{
  "n_layer": 14,
  "d_model": 128,
  "n_head": 2,
  "n_kv_head": 2,
  "head_dim": 64,
  "d_mlp": 384,
  "vocab_size": 8192,
  "activation": "gelu",
  "norm": "layernorm",
  "norm_place": "pre",
  "norm_eps": 1e-05,
  "positions": "alibi",
  "qk_norm": false,
  "attn_scale": 0.125,
  "bias": "all",
  "tie_embeddings": true,
  "parallel_block": false,
  "init": "uniform",
  "init_std_qkv": 0.0425,
  "init_std_o": 0.0,
  "init_std_up": 0.0425,
  "init_std_down": 0.0,
  "init_mimetic": 0.5,
  "optimizer": "muon",
  "lr": 0.0105,
  "lr_mult_o": 1.5,
  "lr_mult_down": 3.0,
  "beta1": 0.93,
  "lr_head": 0.00708,
  "warmup_steps": 200,
  "schedule": "wsd",
  "decay_fraction": 1.0,
  "decay_shape": "linear",
  "final_lr_fraction": 0.0,
  "batch_tokens": 32768,
  "seq_len": 128,
  "doc_mask": true,
  "train_tokens": 241100000,
  "steps": 7358,
  "dataset": "wikipedia_en"
}
Each number is 128 + 24 x the weight over its row's rms, rounded and kept within 0 to 255. Layers, rows and columns count from 0. The size above them is the row's rms in percent of the matrix's.

# layer 7 MLP up, 384x128, rms 0.148, rows 71-83, columns 0-127
size [100  97 105  87 105  94  87  93 111 102  89 104 103]
[[107 150 115 144 124 141 127 126 132 150 120 198 177  95 122  67  95 136 117 135 127 150 104 123 124 143 106 100 115 103 151 131 118 123 102 108 145 164 135 136 127  98 107 125 134 174  99 138 194 120 140 104 113 138 106 124 126 129 115 144 121 111 166 132 147 136  86 105 194 103 149 107 132 158 165 129 109 129 117 106 138 155 146  69 123 130 150  80 176 144 129 127 114 134  79 117 110 115 154 169 101 116 140 113 143 132 126 142 147  99 116 107 129 139 105  99 152 168 149  97 135 156 112 138 105 134 103 147]
 [114 105 137 107 143 117 126 114 106 146 115 108 109 127 122  83  98 133 111 102 173 165 133 143 114 127 147 165 172 139 102 126 151 114 124 139 151 148 136  82  92 154 115 105  97  98 134 126 165  97 138 142 166 141 143 115 135 152 123 122 128  49 114 142 150 138 123 128 155 125 165 179 124  98 128 134 138 109  79 138 133 125 144 129 114 167 128 135 115 134 181 156  75 146 149  87 143 130 108 131 123 151 104  99 125 134 183 146  74 172 116  91 141 101 133 126 133 128  97 115 139 101 152 122 134 130 150 154]
 [116 186 125  97 153 141 160 158 160 112 101 115 102 132 119 119 134 136  87 148 126 158  83 102 121 111 139 142  56 105 152 170 112 116 130 158 165 129 135 122 134  98 147 131 129  90 140  95 125 132 120  71 126 113 152 130 149 139 154 147 126 101  81 151 136 118 145 127  93  85 134 133 100 138 124 113 146 190 148  98 123 136 116 160 116  94 120 140 130  80 150 120 101 150 137 161 120 155 129 148 107 162 126 125 107 104 156 156 154 106 146 160 133 109 137 139 114 136 140 181 107 112 131 140 151 107  97 111]
 [125 108 131 136 109 159 161 145 151  88 144 157 104  95 157 106  87 182  97 102 125 155 127 145 146 134  94  98 132 115  87 140 116 125 163 112  64 111  91 116 129 135 139 138 132 120 143 145 118 136 162 115 108 120 145 148  86 134 159 131 130 122 131 179 107 131 148 128 112 129 127 129 118 120 130 136  72 119  83 145 144 136 124 129 133 137 129 151 121 144 140 138 142 131 162 116 138 132 165 136 107 114 163 161 119 149 122 158 183 133 166 125  39  93 144 126 143 129 146 140 118  82 118 112 112 115 145  83]
 [110 152 137 171 128 135 131 136 148 131  98 119 114 101 106 108 130 128  84 146 121 104 124 144 124 148 135  93 124 120 166  93 151 115 133  73 144 128 132 122 116 145 117 139  74 127 128 184 115  99 131 124 130 114 168 128 141 142 131 138 136 127  79 169 100  98 121  93 156 135 137 139 141 155 102  94 111 146 114 115 165 144 127 186 114 115 133  84 113 147  96 120 126 113 162  84 150 130 118 160 162 152 127 130 110 138  98 129  74 180  87 127 111 134  92 141 143 185 118 165 156 158 151 136 126 126 148 121]
 [143 132 150 154 130 151 118 132 134 130 135  99  82 137 105 144 170 116 136 160  79 167  99 132 161 124 130 112 106 106 183 132 132 110 102 138 173  88 133 123 164 109 139  95 165  89 119 133 127 186 146 150 133 123 149 105 123 143 131 149 101 146 140 125 160 140 108 128 129 132 172 123 137 133 130  89 140  95 165 111  89 138 123 110 148 139  58 144 108  86 100 148 127 128 137 124 120 116 110 100  93 115 153 137 113 138  99 111 112 123 124 114 103  86 113 129 100 138 100  70 126 119 150 148 133 167 118 176]
 [150 127 126 118 162 102 112 128  99 151  80 121 132 128 146 106 132 158 130 141 164 149 130 148 173 125 126 100 166 123 128  96 159 129  92 159 143 133 126  90 154 148 142 127 153 141 112 120 128 167 166 158 158 170 140 109 103  94  86 144 129 117 109 101 120 129 123 140 133  91 139 138  96 139 179 135 142 155 138 119 148 120 132 120 128 153  95 138 159 105 118 145 125 157 136 103 103 129 114 138  93 131 130 173  99 100  88 151 166 133 122 163 119  91  91 134  75 132 129  84 162 117 120 106 153 164 122  64]
 [ 97 114 147 119 111 161 131 121 123 141 178  99 123 123 121 144 149 136 130 191 133 144 137  75 142 106 145 122 169 127 154 140 128 159 167 144 126  90 104 113 118 193 145 121 101 160  99 165 137 134 128  82 122 140 145  79 122 117 121 143 130 116 144 128 134 125  82 118 142 146 141 135 127 125  85 141 133 137 143 155 155 118 132 141 117 134 103 137 147 171 144 102 108 122 103 143 105 105 143  91 114 120 108 125 124 128 127 130 106  51 128 149 150 123 142 117 141 143 167  74  91 100 151  94 103 183 123 107]
 [141 118 126 137 144 116 139  96 147 136 115 118 112 154  96 143  88 104 163 168 118 147 113 144 152 162 109 139 147 149  90 136 150 125 125 146  72 141 114 166 116 128 147 121 112 101 128 131 106 171 130 105 175 143 106 159 116  86 139 173 139 132 145 101 100  85  92 109 105 117 156  94 166 149 132 145 101 134 100 135  81 102  81 131 135 173 126 108 139  99 139 143 113 104 131 130 152 151 166 162 149  92 124 129 139 145 136 155  86 146 107 129 128 136  80 126 133 151 169 125 128 122 165 100 139 153  80 138]
 [122 129 113 173 100 124 121  95 117 105 134 132 115  76 167 120 125 164 163 162 142 125  87 125 133 104 152  57 137 145 103 173 121 156 131 126 131 114 129 100 134 134 107 160 120 110 105 129 139 115 154 118 127 150 143  92 143 123  97 173 174 133 168 115 101 106 162 129 123  97 126  86 119 140 129 144 126 121 122 174 137 132  89 181 124 125 124 113 157 107 172 129 102 117 100 140  80 114 113 136 155 103 105 125 142 161 115 110 127 146 149 137 116  88  81 137 136 117 138  94 154 168 135 172 129 116 113 145]
 [146 137 146 147 123  96 158 108 112 145 140 109 120 110 127 122 108 200 148 210 107 116  93 149 109 147 118 134 147 133 125 123  98  80 170 124 149 105 117 135 130 159 118 141 117 144 130 101 162 114 115 113 122 162 130 135 148 141 125  86 128 126 124 129 150 101 105 105 103  91 136 156 173  89 111  94 106 160 158 107 147 135 146 139 109  98 113 116 123 172 135 142 122  99 141 135 154 148 131 120 144 117 139 123 110 109 165 109 161 104 142 159 115 138 101 122 124 130 182 103 135 173 163  97 112  74  95 129]
 [125 172 139 106 134 104 142 123 139 124 146  92 106  92 146 147 172 102 163 126 149 123  94 146 140 150 180 112 136 116 134  96 139 156 115 159 119 121 179 119 131 141 119 112 121 136 143 105 143 130 125 138  97  96  95 136 161  93 130 100 164 159 121 125  91 136 127 109 143 158 156 123 156 132 169 114 123 174 143 131 101 125 148 102 122 127  90  96 116 132 133 159  91 127 157 162 155 154 107 128 121 117  67 148 111 128 118 157  93 129 114 125 126  75 142 176 133 131 106  71 166 112 124  85 132 161 128 120]
 [112 102 120 147 156 119 120 113 132  98 130 138 126 112 119  74 103 118  98 131 132 169 131  99 121 141 119 135 130 135 141 134 173 108 133 110 103 130 125 142 122 133 138 187 165 117 160 135 110 145 136 108 143 112 169 123 124 136 193 135 113  94  77 129  99 119  91 127 153 138 141 150  66 124 165 156 128 126 145  85 172 115 118 123 132 106 121 122 129 173 120 156 123  94 112 116 165 107 148 139 103 115  91 124 144 153 109 114  83 130 117 142 142 116  85 158 130 120 136 144  78 161 196 142 143 130 143 154]]
# layer 7 MLP down (transposed), 384x128, rms 0.148, rows 71-82, columns 0-127
size [ 96  95 107  91 102  95  94 101 104 102 102 104]
[[113 128 186 104 128 127 109 120 125 174  84  82 125  96 158  94 121 142 179 116 180 124 132 122 141 106 109 149 179 124 154 127 104 126 132 172 155 139 120 114 138 148 183 106 150 155 148 133 143 148 128  99 118  93 147 136 159 105 135 124 107 141 133 117 178 124 151 143 122 119 115 103 160 139 139  91 110 122  68 106 106 130 118 122 171 145  94 126 131 102 141 127 125  99  98 121 150 107 102 131  74 156  97 140 121 125 177  77  95 139 149 121 117 128 116 149 110 144 131 148 157 130 113 135 113 119 113 143]
 [145 125 113 117 114 100 150 173 100 113  99 112 161 151 114  73  73 144  72 135 146 116 125 186 135 150 112 145 109 105 140 132 173  95 111 182 120 118 150 150 126 160 158 150 142 131 134  74 129 141 114 143 104 167 188  93 124 144 124 128 114 138 117 148 128 105 123  98  79 127 121 136 110 120 118 113 144 136  99 140 102 115 168 126 131 103 142 103 149 119 112 118 157 108 119 154 106  90 102 158 147 144 147 144 124 137 120 139 130 129 151 111 118 164 125 140 138 129 183 149  90  91 125 119 132  94 147 150]
 [120 130  85 138 130 103 136 127 145 148  94 127  84 157 107 130 152 154  96  89 139  99 112 134  97 121  92 142 141 103 106 135 143 136  98 150  90 127  89 137 151 143 156 118 163  99 144  79 132 126 136 157 115 164 118  92 138 111 115 112  76 120 112 156 145 127 125  92 117 132  92 123 145 137 121 102 159  95  96  64 130 144 140 142 146 127 157 156 129 148 122 138 176 135 155 158 122 144 152 164 164 125 139 135 160 131 122 131 126 125 150 117 119 126 135 174 107 171 100 131 153 114 153 110  68 168 167 137]
 [130 126 110 150 149 107  81 143 127 125 149  95 153 123  94 156 193 142 170 152 131  84 139 116 119 139 107 141 104 114 106 110  95 154 172 112 171 139 165 146 101  96 155 102 140  80 133 150 138 109 116 126 121 151 129 122 124 117 133 124 151 120 139  92 124 123 130 154 163 130  85 165 120 103 149 133 158 111 135 109 100 125 115 150 103  96 163 104  85 102 151 133 126 149 121 190 118 125 127 135 136 125  69 131 135  89 125 120 141  89 106 118 144 137 109 124 124 173 153 153 119 164  91 153 107 132 128 161]
 [124 115 134 103 135 152 109 116 111 125 158 147 137 174 118 141 104 107 139 123 107 146 104 138 129 138 167 144 171 131 108 130 136 130 137 155 118 115 145 132 129 130 161 108 110 153 178 100 180 142 147 110  97 116 117 107 117 132 116 121 158 144 171 127 162 166 118 118  90 112 124 136  90  77 120 147 113 117 111 117  56 166 144 116 131 155 109 142 173 128 156 104 108 159 120 154 130  89 115  78  93 115 117 133 133 108 145 157 120 118 175 148 105 143 142 148 103 147 111  62  94  91 145 114 135 130 164 118]
 [128  85 136  94 152 110 132 100 159 116  91 141 175 156 110  74 131 116 117 128 120 119 108 164  85 131 164 145 165 122 148 140 126  94 138  77 154 137  78 150 116 140 163 146  85 175 100  86 133 125 128 154 166 113 142 140 130 114 126 151  95 117 143 164 104 114  97 155 118 142 147  98 101 111 118 130 154 117 130 150 131 119 166 110  78 144 144 129 144  97 119 163 124 117  98 136 141 139 135  60 162 111 118 135 124 119 129 131 164 126 120 117 155 124 155 160 122  99 141 117 172 128 133 140 150 121 142 103]
 [131 140 153 154 139 113  99 121 146 122 145 116 151 132 121 129 155 137  70 115  97 182 119 134 114 112 131 125 148 137 101 136 122 149  93  74 120 119 110  90 101 132 114  99  90 100  85 134 118 136 111 118 115 138 161 149 152 130 136 108 115 114 116 136 134 125 109 137  78 144 137 115 115 125 115 143 156 106 143 112 113 165 144 137 121 123 125 137 138 146 154 146 189 122 117  93 133 121 132  69 198 141  76 153 129 168 142  90 131 175 112 111 159 184 170 125 111 145 151 137 146 158 116 129  91 134 129 158]
 [118 176 108 123 116 102 154 119 147 131 148 155 118 155 153  72 104 209 146 130 155  96 126 140 158 120 103 139  85  98 130  99 156 172  91 168 149 142 138 146 123 141 153 100 130 117 114 115 130 104 136 148 140 109 148 121 165 132  74 116 142 139 157 136 141 141 127 140  99 160 148 157 108  95 150 147 120 125 135 123 103 134 139 123 116 118 109 127 139  78 124 118  84 107  90  94 118 120 118 120 119  97 119  94 123 118 132 148  72  95 117 139 124 145 104 174 169 116 145 138 125 119 160  92 122 159 142 141]
 [164 131 136  90 159 166 124  96 122 122 109 149 104 107 126 134 124 112 115 126 126 151 114  85  92 129 128 148 172 171 108 130 107 121 106 123 126 136 161  83 180 199 146 107 160 147  97 142 153 110 104 130 134 151 122 106 120 165  95 111 114 148 152 113 165 164 116 100 130 114 143 106 127 126  73 131 155 114 149 131 134 120  99 137  91 109 153 146 152 168 147  97 161 130 133  90 160 128 164 130 142 143 131 100  91 129 108 134 157 116 136 175 159 123  95 100 123 132  99  92 132 119 107 143 116  96 111 127]
 [184 163 132 135 130 144  90 166 104 118 124 115 142 150  99 147 120  87 149 139 105 114 129 133 146 150 116  96 132 122 113 143  88  83 105  99 108 133 164 118 129 122  88 115 139 141 149 169 142  97  95 171 124 125 123 150 133 112 118 139  74 115 115 144 149 152 116 115 131  99 149 160 122 154 149 169 143 169  98 103 117 147 140 153  65 126 136 149 102 131 155 104 149  91 118 140 147  87 110 159 145  98 139 161  91 136 153 136 134 145 132 123 130  79 135 104 107 125 122 136 138 116 182 150 120 137 118  75]
 [101 128 149 119 112 101 131 133 136  99 103 157 126 127  92 142 105 120 105 131 114 154 108 152 124 116 151 149 115 170 170 118 119 171 117 164 152 158 159 131 100 128  65 136 114 161 108 131 114  92 149  78 158 122 164 131 121 151 113 145 115 120 138 161 120 120 159 163 116  87 154 159 104 108 123 131 109 127 113 115  79 127 171 111 123 177 120 113 121 146 154 176 135 107 128 145 115 148 113 125 128  99 111 133 119 119 136 156 139  95 134 147 152 104 139 118 131 133  57 139 106  79 169 135 102 143 172  97]
 [ 90 102  94 161 133 140 108  95  74  91 133 140 108 130 113 112 112 127 152 152 147 193 157 112 123 118  79 140 160 103 151 106 151 162 136 105 120 112 108 138  90  79 179 159 139 144 159 111 109 119 153 130 105 163 133 119 114 131 112 138 139 124 137 139 126 102 125 106 130  74 158 142 109 148 144 130 113 148 130  92 165 139 118 155 143 134 132 166 112 157 105 115 118 109 157 126  96 122 116 172 142 124 123 142 108  76 183 121  99 116 110 110 144 141 110 127 115 124 164 162 138 133 160  89 133 150 135 155]]